Weights of a small GPT-style language model, trained from scratch on English Wikipedia: 8 layers.
Each number is 128 + 32 x the weight over its row's rms, rounded and kept within 0 to 255. Layers, rows and columns count from 0. Numbers have three digits each. The size before them is the row's rms in percent of the matrix's.

# down: layer 4 MLP down (transposed), 1024x256, rms 0.116, rows 551-617, columns 192-255
# gate: layer 4 MLP gate, 1024x256, rms 0.123, rows 552-618, columns 192-255
# up: layer 4 MLP up, 1024x256, rms 0.126, rows 552-617, columns 192-255
down551 108:113150128116170172096096095118133138094129122141125083157083167105133109099165174119139142099153152207154141123124138180136131183116144119143126153146112119098108066175105155127100136120111130
gate552 095:164091166127119115189127152144173115139066120150159139096159067133101158134108096080155145102183124089181145111137137104121089167153119158102095143083045117104119132126194169129032102140101129
up552 104:115129151103178142108093106141128166125143170101151155133123172114126081156124104179081142156151090143115176130140095139129054080108114140152213116149142068071057111143135135136111126099130075
down552 103:106182111142115136160141138100140107120152103125139144188176160140160070201124185132138170162125147162127138107139142118211145145099110110113133181132131139144118130074118063159098145103121150
gate553 110:041101127117169187124136111140138139115153119127152110125120143083144090089196145146113136149132135149111145095168102153129142073188172096123147128119156146152117137098169072176147122153099158
up553 108:111109133142167111170105076075144093134113106081157096141134144144115105091116100109135119144092087082076099201189116139068108141086105156130134086107066144124154181133122128134144115175156100
down553 107:099085083201082111088086112082125196113133158088181074102116094111100081185111107090135080130160142119069101170150116071144089062148099107140186104214115128134146109090095150171128107077172164
gate554 110:170106152142106164098082146136117128092116110167089114132067102102098089042120083109132075131138166071132093186166047124113156180098161148099114105170112083112164130117114170122079100128120174
up554 105:173133137162098118122087177099156079132192143143080154104101088110122043126140150123176099090088143102139068138145102108135140155158123131093136106199131131123124123117174184129169122142098204
down554 105:097096160118080128130093163104129105127135056155164085125124079117106173057103179132165167172158141112111145159106212130108131070113148148094073121108039126120166079173110139158182092087135130
gate555 104:091123096145116118122093120144100128081168139054167177133107089090132077115151085140093151115183163155092118116122066112161136110102129105135132088137066119112154100121146152133122180119043115
up555 099:140129069149118120125126188143128075114133108072181156130120165165072147067142032147106134142137152120114108139156121146181118083130119147140142156114135173119136092137142179150133152102153113
down555 106:131127084143162106143130146077118164128181183110095109131126113067057131104163128163137092193128159219134179163139125142105122138159087087144154155111116108154097073098122146184073138131119122
gate556 096:142158118136125127120128111101085106136135136123121097116130144080113108060099077139120074104103091153150103128151089128101132060097132147155097131054140132150110137131156159156065109130087139
up556 101:159182112183101055142137178125147068165133148039181167138116130123132121121074091155101154156127132109089107087154069102123157135102099151124147148111164172073133114121118127171119144148134215
down556 104:089132153129067135141126147122061100125142175147118187166126184149176124157142099094125148080132162105115127067144131162134151157174142126118162133076102116144111120110129028175154118109150148
gate557 107:121139141173076173127127158154136137169111134107155097132144157138114165101156130124142124118096123153136193108165124127136112111160143148120132141148094113158108140085172124174154118131101096
up557 105:151111147104119096135103116116098109160126122078128081141133162115138125151137133185137165108125129139134165144142128142152155147178130110100124122172139115179102120124110087124090072139128126
down557 102:153140079164149119127181103168127147125133120110133118159110134106128123138142135123142107192078139029142195112099136122162149138123122109107152140121136125122159090125168172113122113148118113
gate558 097:121095082144076074126125036157136099193106107141180122137112109119083189136086125153160109136126170123073107103111151088131181139108140106136160147146068139177117153171080136134054097210087077
up558 096:098182128087159104091092129122118142126145138106131096121142149188107173129163149111141058106129179151111108186172149118121062118090145090075119091104110155139117174107159165116212141098113076
down558 096:138144138082151068193123163160107168188078110152112153152149153109068084097173159109077114087149134150108094113144117096153122129165131141181148121120112144174088153103112092178167160180147171
gate559 098:151143158145119149152162140103093145129166148124110111106147165136094060092137101117168095128129134164178115085098162129106136122115102212152121092146166118117088160143143129122117081096158097
up559 099:148191114091117132123115128165166106062036158201134172057121115112117154086095130113117149169132119179119111048110098129142129058112128132122076112158115150114121095167083164140134148136150134
down559 100:127099111105143136109073117084194106165099138093118174136110131130162123140194100178142141121160123113129119113134110075122104085142127065118097165190139102147151094131141134125115154085152111
gate560 103:182084101178145148149199162129178187125108121100102115106084079057114126057148118179142096115162153117120140110105167114145132114114141106128146085070141168163118108107125101172128102183118182
up560 099:121076136115158110107122108077100106153097175152167178105091116119104172099164111165075071104085095111156115119195132111123164159108155203148128199138098127139144098173074096090110107105128062
down560 100:094102117181152102163119160162136157110042074166100160100108139106128112148081085181139117119132061116164125108137176151107123084113152103132168126096066155143144139159110097159125131137124094
gate561 099:132139151129137075121206113131137178093101109144180107181140172119173083122136112128087114102160142100137142146108188121120096145089178082064164136164165151120131188060166163084137188162121061
up561 103:062111127107100094154152090130108051115170076114165152145132096096104193193090140107137139101186140161130144190151105166145135087111110139136163084136134144190162070158124153094071140140158204
down561 103:142153051085135081107015152155170116083141172076133113117118091155088146119122134143144097103179108100112128100141170122129172115132098155107170079153135134138071163149076102093095091207158173
gate562 104:128092117099095192163154169114102138170141203154110131132131163135146094069097148131113114106108132130194194127110108119141139144114101161105110156132147191149207108161125112137101105124109108
up562 108:113115110094188123089130106228111099149196118127140103126153076140182099127143057102121139169155134125116140117167134119167160183131089116083102142158159142103143056098116060084168075151136128
down562 102:179103139147175083147139157125156160142134158091148093144103134100091205125153114128116122145156128141129042121145110109091074122139190138118116164128144075134144115095178130116076115152124134
gate563 100:131163145185075069098111157131125108160135145091097185165126095128081065148129126079096165081124096104126132106047127118129078119129142159092183099171129188101108165078115169149136113135107112
up563 102:092134141130134062141195125131139126162082111155125183168162132152111095121118138213149113185105164083182135189166150140150095202150076106160121127106072175098157122150133145174166154126182121
down563 113:093158103132150110115126143109148086113145107140198161120099130103052108110185063154118085177195173168126164169156107107154152102201133133097102136128076096152113137163177064108137149076060138
gate564 113:087150133131122138129105114101152156139146162092131074119120177156074187137087070164082126107106119130212167108071128154140125133113119170118090159133195174078100135078154068155110158147108148
up564 110:138047085127183174129139149135103130146125132124093083133120141137206072112125114151121116124100148132147119122146135031153068131111098138173129103141108112132171176094106150109174106135138152
down564 107:126104147071181119122124116072097169112139168139091126163148174148166087128094154155114120170182105147118140131201115160115068120100094114152138168174088145090168090100090110106136115088122098
gate565 092:127104158103083142141163109161145134137078091084157115120103074167127139159075159124143096080100083154212074098113186101070162143136164088091183157133111134121084137128143115177152109147120159
up565 096:095099154104127153158104138173147115144148136140119084127113105097097121138131092168105114179116190087108197155125122107126138110155123136168145146048133107091158138177125145173147149107115112
down565 097:134187132144156085097113115124139121139177143128145130144151112077096112159139072110164113107098154138158128158084139147125160136137117101143129135161120116110120185151132136225171143154135199
gate566 102:093106131210114113101085095143141151132123124108168177114111126128114068107141112129114168158143133171068170153137108128112156110107083140125106170193097111078086152141092118105082138121164132
up566 110:093145138116114081145072134101151090142115134113119138189182192183112174092167158104095160116193139142128121144178078141084069154150099136201053098155113110150094139094159098115161156127166150
down566 100:097122122095132110155178129155081165119173156144135129103137154143159169097108103082147104069158125167106082144181208162145099140158133143128145127103163123152135127141155116212106178102135094
gate567 100:161106112109191124108103131145038173148147090144163185107144085129153104125127125118151157106127172131122130125120102186118171163162150087089172159093107159100115183145074119064137102125145126
up567 096:108137175103147083107138110110068160136129137069134179083117099156150111142129189056164143119117103125075160137139074109151145138106130143180143114117164096172110159110131107151080127127129124
down567 101:089131158155177154159133097142181135149148198081196148100112156112120071172207153088092148116091109158051124090180056132175120077148091169154158132121167057148176108131105103135102132092155099
gate568 102:125109144133140122203089130121117193125169079085111104131120138196115106099115127147125112121155147103106106158085182149139133111159118153209084177073104122135130134147083081111107194111063135
up568 107:146112083127080182167125125134180145146139122178105109199108151113141120139196060110136160173153143179145170122108106077151086132140111106137132149140119098091156124107158208115128082145088099
down568 107:097076136213131113130107130179130153091111121121125099091140165090148122115160144134091221131069163154081185064122110077092108132080104162095096147116107104183167125167121046155104127076128144
gate569 099:145166109115137220161138136180145089150077103195110140159138147091115127155148126081100138127127145111129122126143130109110122106112150142159166116149065137134129093176128111055120124126135074
up569 097:138151074110096204195188127145080172132109130150128075127133136149134112114120167111097118079126081160122177099146141154206066162127188181132183140108163092164152085072077083134100127102152106
down569 098:084113102180143147204095194086108030108157159168114080157151080090193112154161147138117122135105147136119050119137120118164154149136105159094136151160218032109129134151131131187116174157165123
gate570 105:208151165103102135118121137169187175053164141064130119146085136116096140142181135092066126173134112134107121165115120140136106135166119138212154161151137130132114113051111150155167118111118166
up570 106:122147146111159145082183118064145108128182128107102105081147171138083109111109142147152119080120160125110086188093162138119107183132098109177184125165090136157150156069175157140124122133098089
down570 106:096196144176097084123160146171110122015126071156150096166144114154116166169071120143133137080116124111167082117112071103166142143150135122128109142127116106110119156064100058154181063040121155
gate571 102:127129125163135133082114152115124082134136114088163104080132127165119138198110124131163134104151169164112091088116151138093106177159154109138097111105142121181104147114078139159119142126088082
up571 099:153123076154152114129119131078126151104130108075133087175111133201120065083066124155115144108076133142124159095144120101060130172114173155135093077121153108151109060113097134186182156112089130
down571 101:154200077149158156156142150186081178104113101125080127121189085140165127121132177140098174102136075145117117148145127124160136108063179124080109120115147165162134178168138024157095135109117144
gate572 101:142120141183070087161112045122114135115160090135144135114120102145104071115136077104152133098109089155128128136145197173176143152146133128195146117119208160108095116159162064115137079085168161
up572 104:135168149105122119138111138108133142143144105094146137119058137189149106109117128149139084152177087188109136182197161103125120139127108105157127138121171096140146170150068167165135119122117155
down572 097:160174113087137136163125137076055173174157094156101152159110125185091098042156117129124177063073150097164135090157153119160143117168130120092103104138166136120132164176164059138195153144198154
gate573 097:146094167143120147101184123079172102071090182068117105127112079131131094126090148119167188133103144107109140106126166130108137142124111101153238149156148134139084147162136055137141153136127139
up573 100:107079138116116083134049131089099142199193135148127131134171142133088160130148097124189130136146118129203133188142111148095152151093125132183137126090124091107117162086143091154195071117116105
down573 101:145134079214131130164059071097091130083170113158149180159187107146151092130093063131137126132105152211154110141123126114096195071145152127107116163094186162129154139148125084145098172139102118
gate574 097:144152093174137160088123129117139059121178153138118156109182154156138105099140172079102148161189099153129112100145152101105141126121126103134178168095086152091173051164220176108113140098083136
up574 096:103151139239081105093118133112125113070087106094178130112147133153139115079130146158149101127134097122137078121156130112159121092127091164093112154088125118172132159167163115141146148060160100
down574 094:168106082118132171128124153153238116110165109079140128107205125063155121085101121120137132176164170172158147079121060131117125101110117167113173136121109133149136209107138081135087150165130105
gate575 110:101125103145099133175177080104191120185184122045143136187184112176094168166109105090124171115163099066125079056145097161118059055089124183131117137144132117121118177108137134130113141081156168
up575 107:144134167120158118090137109138061100120063145144107060107100118074135106126121132146157105136144188155128123129150150125075170085088174118168151133161131109128157136145107092107097077154147082
down575 106:115129119124143128124131092122095109045110091149117143155138159160127095080071197161086178146113183126150113141113148087197109173203112184143147186102144106141151139116079160115122137201106124
gate576 097:084120191155137126133156097185097143186103124150152133066183131117148161172143170131163172141158086155138117131125090095095134073114124150058053129140133104161129149161098125114162134116164147
up576 093:096084157112103126123160113125174165071140089131128142125125145135066142114121138133128095102163129148138140138141137180148137098149136117120174142144140164190169166180114167157136125118051150
down576 096:112140087137169122102117158096144102123158115118149149089132099137081209176136126137117109122090138079057158113125082140111192152165116124111130155117115127133171122116108102114191150157095119
gate577 100:148101114141140161173110084155063092069118148085165118136137135106136142126104151158083080118143120064130147229128148128109111128146133172158152147066121144093171139158126116090104152151141094
up577 098:196095109133108119160083170083180123086109138088184148133116151160146134114120097143145053171126157100164155147142125164112135122141115101145092153191127082142125146135135129142156141144084121
down577 095:092069097158118130076100085114109119163136154134157111110151082146121180098102119103083135128104146115119155076082187105205187157178167144106171141129099141142132157124155103130183134165102144
gate578 101:190094091143161094114030104132193161187078143071090149197160112169124131130107113163163124098133159147132139137047113121112105143127129124116116108130102125103096110163138085189077116140125097
up578 097:118050074060106139213139120080108214120142169108147152116101143099155115124089087155113121149091129105111101100097142097079078172154136114141176143107150152150133123143124136125063131132105085
down578 099:121114116144119049100127135168092132153130145128136129132129109103117095131183133086077066132133109106102132111149137053134070098118101071161102174147069107124090100173175092180134128093134111
gate579 102:137149207110051110159121099172147094080144150105128128099105108124187127061122110116175096140105134116155139125127074040175090156101167161126106128137193098023138119126066116085083095108058116
up579 099:196105104143106091081142168094146170151115137128118162116124129122094157123158126106095114149120156078148141119177160128102138039131144105079124129088057119179052160163179120204116137154113105
down579 098:130091074111121117140134183137127105118096139135158101099123120085087132129052180108151163084095134093142122124126146076115121066174168132114131081166159091182147111132054054132062072070123130
gate580 099:168167157171192092089157145100181124140143095096123101172151142151123137078106153166196179116079104112128119105139150120088198125170149132110115129083095133166172094203121146117069173141086120
up580 097:134121058204115142117182116125174102125133119085111145160107154065129096116146087165133112162114114134159157131144089168084153112111172191151155171128145112098117141131114126174110140153113101
down580 095:189148153062147131086083119115134140150137176088148140208149087148088188110041147123150126123141082069094119158108137184105145144154088024145111139096129159133093069146140126096094146124085134
gate581 098:180149095157172196150148105189116159133136149166126157167074080164165111047105174077106137096180110103122076095141159144079135104115153192122125149165077139079156166157128162155168175127136133
up581 104:137121085163031200103093147067160134136167133129150119162157176111131157155106134186087162183183151143163131137116118126143154114175158180036172136071107075088120108140108140160117135114132083
down581 104:095105124072211166100136128187094095069134128157104160144116103198193108100121197137085130092158140141107173152158108121091171159174132127139180077157080134134094170071116159136148124079135156
gate582 094:140131153122159096169156074169146128120141091107152136138197128132201096161057118103141179145085122160149154130075144180106110113115133111173146191052145140110126190146139110202111120116112092
up582 093:135164121161166091178151064108106124133138112146067134097132143086099135158110077174106119130150135119107098084138129160167092136202099092194125141096158134083110077185106124093096119101098137
down582 096:114119132129143086154171120139150163149085121115108168093085097149080111139144160157122083116104154088114131095141111096149107133128068173131115119097120127195110102101134129152213155145081158
gate583 101:154137161160127158164122144127097124108168153115141214100101113104106117131150103140124109098140095072204136168154076107147119145140110119065127143137093100121137157099125155173152129098143149
up583 108:128133137109150073164127123169139153108122109112176157107054085089143116126142081105096100146149126113200111145112136105133189172087147124105066070187133106171077094107157137128140161131164096
down583 099:181181150100130087093052093084150127119089083144122088168075132141165141096120130098165102185125168146172094129085158119065104119138147163112155117111125192145136037090107106125136146129130111
gate584 099:144144114147127150092163191137131102095154108117204137129073143177102137109108172154174133196093122160214113108167109160166099104142048168170097168121155086105117174114114160148131078101133098
up584 095:065139144111166141098151085090123121146160144170177148096119121158128091167130054153106133122106061129112093135167073128081120095134133113147061158099171162153099092130160109158112136164156132
down584 087:131089177147088106125145155144174112139141148170111106113144158128128163103153130165124113111138160111082111110131149228125150184085170117120152087151073113109131133115114108138111160147191127
gate585 102:073144111115131084117132163141160118139110079152109137144145213092153155101164177099163086127128140156112129113144080129107132114152132129137092073090136208146115107097178141110170120048108123
up585 092:130198080202156096092085160131165096146119136142152086109146170148141130134158180106159142107119125141166066125135202151124151129139142112111121147090140169200122146140143130162173082122143153
down585 096:111110125135128191123113159078102176111156107152111145056094161110142103117117100138101099136095115157086153150119077105123085088108061121151145109099115149144124131202126136119141110142167120
gate586 089:143145150180127133086137068057127169082044140163146122117148142121137127155128125135153110158150178123131115172162143158116168045076101116154153085109126112162110128145144121134143133092024132
up586 095:110197160159136138132064149156095085129098122168142093149143112172152134187130144096094121098144155095075105109126168097119184122074132137151084090112120132089139135150099097153081150148115162
down586 092:125134111127093126158126113088084169058181107132109137176120093105172165120089108134102123070106140146145111146157108110129104142133180110079154124139102123100146132109119092101078132119093083
gate587 101:133076120180131152134069111188123111090094167112080129147138047196104156087088141102126101114142100134101146124134155148130161128181083160131141091189122108130110079129131109078130172105131109
up587 106:125166096147189184165107094117151133117108101116135114121165113178144128051125130149051157004105084145181213156133151126138085104162077119112139072134084150095169146145085105125171109118140100
down587 104:090095150136165169131133152085108051125102123135071117119184105111103140135153123175087098121117114127070114108176120097081117134166150153105127163148129073096106105160150077142114145129122122
gate588 099:188152107173147113186148089083102132097120061128164133104111128064142123088116097186142092134146181100101104140104102104173141087140164144185142134121091083093105135141091118157122066172155057
up588 094:105138171146184102071132146097082146131098109120153126172090171151174154145167180139079115194132131124178100151164151132148122092134168172120116179087091178173127104078108073169161130151103070
down588 093:163112156119149096100163157100088074170101180106094111184123152139159186099147092172149079121144082134142149195128169096165096142185199115168140098059164114157098076123100107183117109164102119
gate589 103:140143160132110103152099118166117127111011140133152105115167108050147100201186089135141109158178134108115132144161131112114107123108139135122144140162134210075114139132150177156169111131131153
up589 104:121119107159092154112090114105086111146118120157169128188143098121209100140173095136101137119091093184113056117092105127116125112071153068092137151127141094099145113087109127163143095175104118
down589 100:139148161149070186142105167139132187090123134140106114074142143060196152165082124132125146108188099097135131185087148163139098090121120145137181106182157159064178131170139113152123161134105106
gate590 110:129113148102084102149099123122084114152129108103068110139141117108149137079093096128147099134090160154183069126115149195100131104095110031126133142158141085054153128109125135110160136122095094
up590 106:136074142101141139163140093133115088171122071080164168149115144170086124138091122175156089195129056100105134152195111163134138170123208169161193094082133153112173089129117145111149170140125115
down590 106:214107073166113167144107104136100132156132116123149143096119120121130109171144129176186147128156160125123132150134099133099148183104141108105163132106066120136098130150097143172092159110128191
gate591 107:113095102188169145179077073117132187133142089095127128084082166155151142152087153133150092108147120124128152128092160119134204091119202187116091142105043170146148048063146106145089148120108126
up591 102:146122121149140194116137097113115188121150119133129130062126167138190213100127095124142125149059137088126171154092123181152187131073117152137090122132095168128132090095156100164145123173097137
down591 104:140103142102127139181162130139130174122173143072117055104158139115101112074108093156124125078146088141136162152101083128122052125144148131150140125155136098148092126219146111088145121077167146
gate592 108:114085166120081153148081186180142091168115153102183200154170104067188115124078137207166141147113144115185090091094170118173156108172119161132116079131049188169152147133102174139106141084077120
up592 107:125162165199152112099168081145176119125129127138138128123143178160096111153119101121129153161080110140188130186159142054175110120191064168101153105166155100121111110130124129132111135097139130
down592 102:049100137139131145122169160125191118170116159094130137110115138097153127175135150154122107232129146114100121141090151094132115076146126143123158106109110150122109130134110153144174111129123134
gate593 098:153101152105163075096125142157149107106122156102125153139096137097037129113135118093168085121135126152108068090124088162163158080135179132068087099094086184130104124168133100155132150095145131
up593 103:122131120111182138141063097210135103081215098146096133108117147102082079184125069121106122121083137111137172111115146123112134166135093139145137119146123132129109148112101088151120105106116123
down593 102:110130110163160147151098113124123032156164096121145151170136131155120100167134110151109169099195121127097164130136115127115106130072114076195113106165069163136115138126134156173137107187180112
gate594 092:099107112163128104085129162092141135085138126080164147075117097126094123090157140101134121137102141091176074086117143156092185125144069141142151114092204092080109094088142094167167157123140148
up594 094:134173117172147131072082103116144083116149118138109162128132072108117042095143133098156094216177086101145174086136103080165162157152128153010111079114175148138156124157180166112091129136169078
down594 100:123148117145138174118140102110156117086209088193148094085125050114174159128130090180172091133130128177088141142142074118060165216090161119088124132152135094070151103121151112142100090142089107
gate595 105:122090112158181105125071060102081120125116192128130066176126117148187144104129098167135103137125134080100123139170116137175178080127093141189092095124165134187165128165181111108144139107134135
up595 104:145186137092067147163142119139102106109091061078129124132134200104059100155183131128047163151161118101146112109134165144075054104146152112106196107095152197130128109086100152120136087147133084
down595 105:151125079086193130090143162155129123109169123121112073139143088168170103142163096131083146157134127174106111163134172119091099118181099081144145119110151149124125139138099128129075144177126112
gate596 102:141114181144069157119148129145159129103123100121077126186143078140107186186068127114103153171068156169151143179160121150099129117141118105099161137087111158125096156127152164155108195142119166
up596 097:173120084120108091147122116129084128088069145150125127122174157135107187128121080176090186213129128166132102175067110138103115113166117164145148065146123061159098115130165080118144116092097134
down596 100:144133109045108128101139098129109171153081133092125137114193140163144132129153131129128155117102150175104090092078136106139092146120094116186173089104111150131139158181047108117189134179143151
gate597 107:145147139146143171088145140135190063146225099083186124138108082152120149114103108124131081133136159142127157144141117160188156108102070128137123153167164112096171150138134129138138133112112133
up597 102:163141125184162085138150087125131157197090093202115091135125119110163058158146099162112092133090145195105150166158076060126133075117175109106177114165098127122145150121177157200121127080119128
down597 100:070189128091161152113126080113157131121110143198149168152140068087112148116111112114105174140093170138111160110105133094139150152136091130149172159100149139171089101139111158066151138151062110
gate598 105:175104174088123121131164123121142114092152113095136100119116150108088099115122113027178123129134128178120151106132183161156137153120176113166082198132139130109129142161119114131088108192107154
up598 100:134143086149149133076079131103099115148142124130130166120141131116121132155092104121140124176136115096100152135153162154142130103159089162143185116157107079081138121151122139174194154125166158
down598 103:097179087113103151128082172164152115134117137106110122159098126092095088076153094133166088116160114105126126118182141134087142101124168072138137130092146112112132145177205176133104131134130163
gate599 089:164178122116157158082167164148090129177139138140116148112079080109095033100116133057138178119134191165121133046121076099110116090138128178132132124077073120190140187160123090130154144147149122
up599 089:072164120110131126143141146109127131125149119112094082124147181057144130124106116083137164076141107090103086118153099131125142096100099100159094139170112136134159097200103106086150142154199075
down599 094:230086167142193063122119190156067135143111130118150175075115070093106129108165155105135167135148186108137091077087072093143107141125122105127128157173120112088136170140141125126136132141082147
gate600 100:151121126065183136130170125165099067067162138124124146120077109123113141057147163113106139098111123146127133109134124112155175127117194131037147135134090148117084144117143125186109066097120168
up600 101:118079114178151137152126178174171178135095158153163144144154096139185109114156119141171129128100177142138150084091089078138162188135072081107105178104133147160167141085092124090121111138122215
down600 102:148080152060143154149111191058136149091108125135147109114105159144117167095079100096097100110132068081152140125152149146157149170075114096086169163087114161153122099094161146124122115132097055
gate601 099:163104150191106085121120113139118126119105106210121118150098103132100140178142095094149082118178225113162146122149074150095104150100100110110112139134116093109092169122150187127125134107136170
up601 102:148117156073162097079137069142132097181098160082091097197075127081167114104123117164151132174161136134125095097160122112116073111178126147130097074193160138129046127133080101123121141120187193
down601 098:148151086112145185116095043143114128152147134198125117165108107163193093094146121127080106109142088155155085092153153109195095187191134175103064042063165147152145131107112133133103115180118114
gate602 097:114096120182100133149096107175175093163121137100115115152145157158114139107198055150205101113120179099122153140185105141058161112116120088125148105156192175150151135130166141123081128130099203
up602 098:131157135168127175114115097155102180171092104103109168106093148137136128133138157128148124112125105194131146157171139091125157128086158154104131099087106090094124107135070136059170030134149087
down602 098:149174117145150135141089148176113084107099133160115128139133184070082145122143115165155187102086139142156085153121143118105078123133178098121145147118147160142129159143135077036205117128145124
gate603 102:070076114143084213125115200132076144149170157065086165122111112111108186086064132116132142157173132151111161147128141166137150108151148115144100116100153138094125151123097105087121151160133150
up603 103:147199099113125095129106116070121118175166071162140153134130163138129147192110144183119102086152111154151075089101137137154094093121130160132169160105138118172140149179169141142101108118130156
down603 104:100074153162155145129092163093119142160144152144108152156187115095184090143123139115143101144122130161187126107120088071167176153116122153123171135120100175191131129099136110115153108138141122
gate604 105:142123103166114086180125128106130128118106157162165155120198111127157184184090139151136136201088220171133121157104103084117145167110116105158127133200104094115098137135104151185162174143098140
up604 098:162093117199097125125061100121136141139088179112067079150133135145146088167137174161136183101074171096076148088110134139163115120131137113117166150169162163082089125125115131102151089139142166
down604 101:146166061154146140139132187112178144147104125130117162102118111176142148131149203143130106153196060167143081172145098105125114112082146100165139111148132113215117125135101152096124087162139146
gate605 097:122140154147131130097151078127073146120098121121105133169091120100104100124096106100178114140110150190101114162180067145160117101118095168144113125066170105138123121090169144158144059116095038
up605 084:117165145118154115115187109116113174117092120084118146116112111097098161079114106064134142132152165147122134156105130145112126122224123174089129161122136101118125131110105103104157070104125064
down605 097:128161114138143130101116173155115111112157147097195160163135151120166121153145146099094116127114132097158119132144198110126115111160108099128127156104149105136131166135115170167108117171125146
gate606 111:115172109246102115144112145075137112164132086088134070132121084183135184172157186145157165144162156122137102142142096131096136091127100118161144152120140173101162140203115078149142151122073128
up606 102:123129147132118136145088162107149132163160136114114108161126108135133171140138198130124146149095148121105092102109155176086136181166106144171152176102150130157168192217114082185132079107149094
down606 102:163187106101067139093170128118150110129130125154153114115119148142148156145165143194067177099187127099167162102110075168148147154097182079114078121113113135086123128207114138099163129093082108
gate607 112:130176123133184183115096144155163130145103132165138158150141147109086204152157133141100138133114120056097099092082134139109065141112118069178140089111086108110110136087080110108145110218142064
up607 107:144129089125159157084066118087144102129077086157053110094130116160133128158208169114086140135136081111098121159104161109114108157140098044167109070111193126153092180104138171086136103142170128
down607 105:158115139172128137093117114120093155062188113088119112194105112146154087108085060118170110124093071103135092124164098112138198185099122073075092123097114117062162150123158109068136105127088153
gate608 103:138060121122110107072138111115134105174153114163131166088156120194099139081160151086125130121150115132177081206127121193128098147113109183076115128105087165087127139103089147133112102130127058
up608 105:135100149120154186150107112093107113087190125139150141156132143116128123170091121121120131098171102180105141048151101094164146092062118121143122111129172083142122108142110103131133123181114161
down608 103:177171118089098170145122115119151145111140117175166202116119141147191148139112090110144095135084122140109131082149133065158200113137177126124163095134132141134099171127121129105172163134099155
gate609 108:096154105199126135142103114136153187143146081135144120101124142170085059118112091147129171137108143096160092132026094025135151110077114145105075140099125110107155141131092120118087197088122127
up609 099:124089069141175071144136141120134142190092146139090119181104130115124124138108113186155079177074127152150147134161113192149096156100136095139092168141162142108100086138140079117140074118112133
down609 101:145101121079155184107166115173094079145131133095171124146142155155114124114119133173113078167174106137127121132202145120163166119069111086123090109108078128071152087148096171130150169175084120
gate610 106:191175130159109123143178084126144152165172080108147076082187155198136129106141131148109122147154146146153104132182123161127156115120052150154167074103159137151171095122165121167111124147151120
up610 114:231192143110125113144158056126089148098138160151146098164135142150134153185109073155117138087139108101171090111186105179126132103114109109067125123094091132107152114149175100167168102156063131
down610 097:145101122116071083192140117085099077160139107081119117099174097175120156111134158160162119145181127119152139193185152151144149136063111106141107114123161099182119142168185107137097175105091116
gate611 103:099056166105112129100127116157121121128146145083182189160117159103093144084097100183104134123119142088171114101183085076141104140099179109122188155089119126130057156146132123095176133168106134
up611 102:193154160122161135074093113135124131108094123034189097136112143143146107154133115099138097136146090107109117088075122131124117133081104133135123164137115050137153139082135129133202145085163143
down611 100:189095179081106140105162199105127145119163112116118133161123109141125163105113141087137132118159151058107185101136127200142174174163153172079153156107126114109127150067112104149146129115148166
gate612 103:118124078132160123177151143163161125179144122124108193125128093129122084158093065137133134153130129151166073135112134151140120126084158138117089150090110123098153123156123179149119140112087097
up612 101:147172188197086126104094069131106191063147159133151179149123147121113167118127092164127132085121135084089126143135038104132104118142095093207125164147110118108144122075124166110119106181149159
down612 103:137123155159138113107122132118122180108123143132102114094134163157163122135142146120160103208079133108127155080124116103108124122106093187089162171125099082164109097132104063103197111147134106
gate613 100:105101156084145152159133144098105050124163118147077170120190093096164132124157124156100126154167141101116123146165058085109140156116141096102107128076138101137147120081105105062125155053083061
up613 096:093136135095117160152144117179123120122088126103094125090176134170097182139135186090098111158143134174095097114123162125102169032168127105074071149102152109171147205123104107123122138104178128
down613 101:116140117112102162165100116135098092103169155087099128128101159137126099159156153148103077128160071141127132124132142151091195033105129131118130194107140157137105139071061115157180154133155133
gate614 102:163145102105110118156091119106116126155125126108099182098170104141157115153176073133126089106181129114119072132114077153183108162168186083175155108105157129052103147141144160098125168148167158
up614 099:151098109088040153163091155063167137135103189129130122082147084098157160110169115096202125098131099151120127111070116079133158097176161109123092120124182106128116124168106178133140131112156144
down614 098:104125173164150094121153122093080136125170175091125129101145119119093144091070091160126149129093128122127114138106149125146030148130131081120104146156148109067126113125156122112108111201102084
gate615 088:103147115145167109140114178165147160115096158144101154120169123095122137095125156111116169127061129115092115117099148131141183099082080167144103134053140146151129129149190145127137153134096084
up615 093:101151109099176170108120168059143079091074099126112127123127088146166102125120148159121117136087079151134135145107170125108152110115145111098120111137107086129132093146129174104102135105174156
down615 085:161143176137146143160103067139127141123122165086130075098186162080171111094175127104172070093179141119117125103153102162124150182173106074085129106131128102126142170146164084117148141122142126
gate616 110:127045116081084078154109140096145140110116100133160136094146134131102123117080177187139113109153127191140131123174150098090121103093081100117154176162103154149165122138099154084108194078123138
up616 103:063133102172100142154117090133108153124103098099099095093120175105110137125148171116151076135166121137090112190102093160117118157115136068120112148182114147175124145107080120138183167080098122
down616 107:147174135067152119146123147156114111105144195106122124148132133222086100079139067095163191129143094082149162114111213134106117145142138045124133093088108168169165097108068126117075167163129103
gate617 101:118115146106119120151098109172133153106164127124078112140153144147109115141187106134140156126094090116123105126132146126108173110180114118093145209118097114093114067099098136187112129118190130
up617 102:133101110117131136105119148158099160113138167133104086137103150116137160150180104179092080098155042129134129167168102194144133103125188089095118147187215153159102118181175198101091126126151072
down617 102:111126097107101077154140093133142073189091135157079144089109153157104202132122190135144153123106146073166131153137169114111131127140170163106053111123095110092138128092119133199120144088126201
gate618 089:171110106190140163130102064104121187149142134140135130176103168127167144116129111099117145154110153094107132147179126164140149154154097140121129163108196060132116142144107146188129067120093190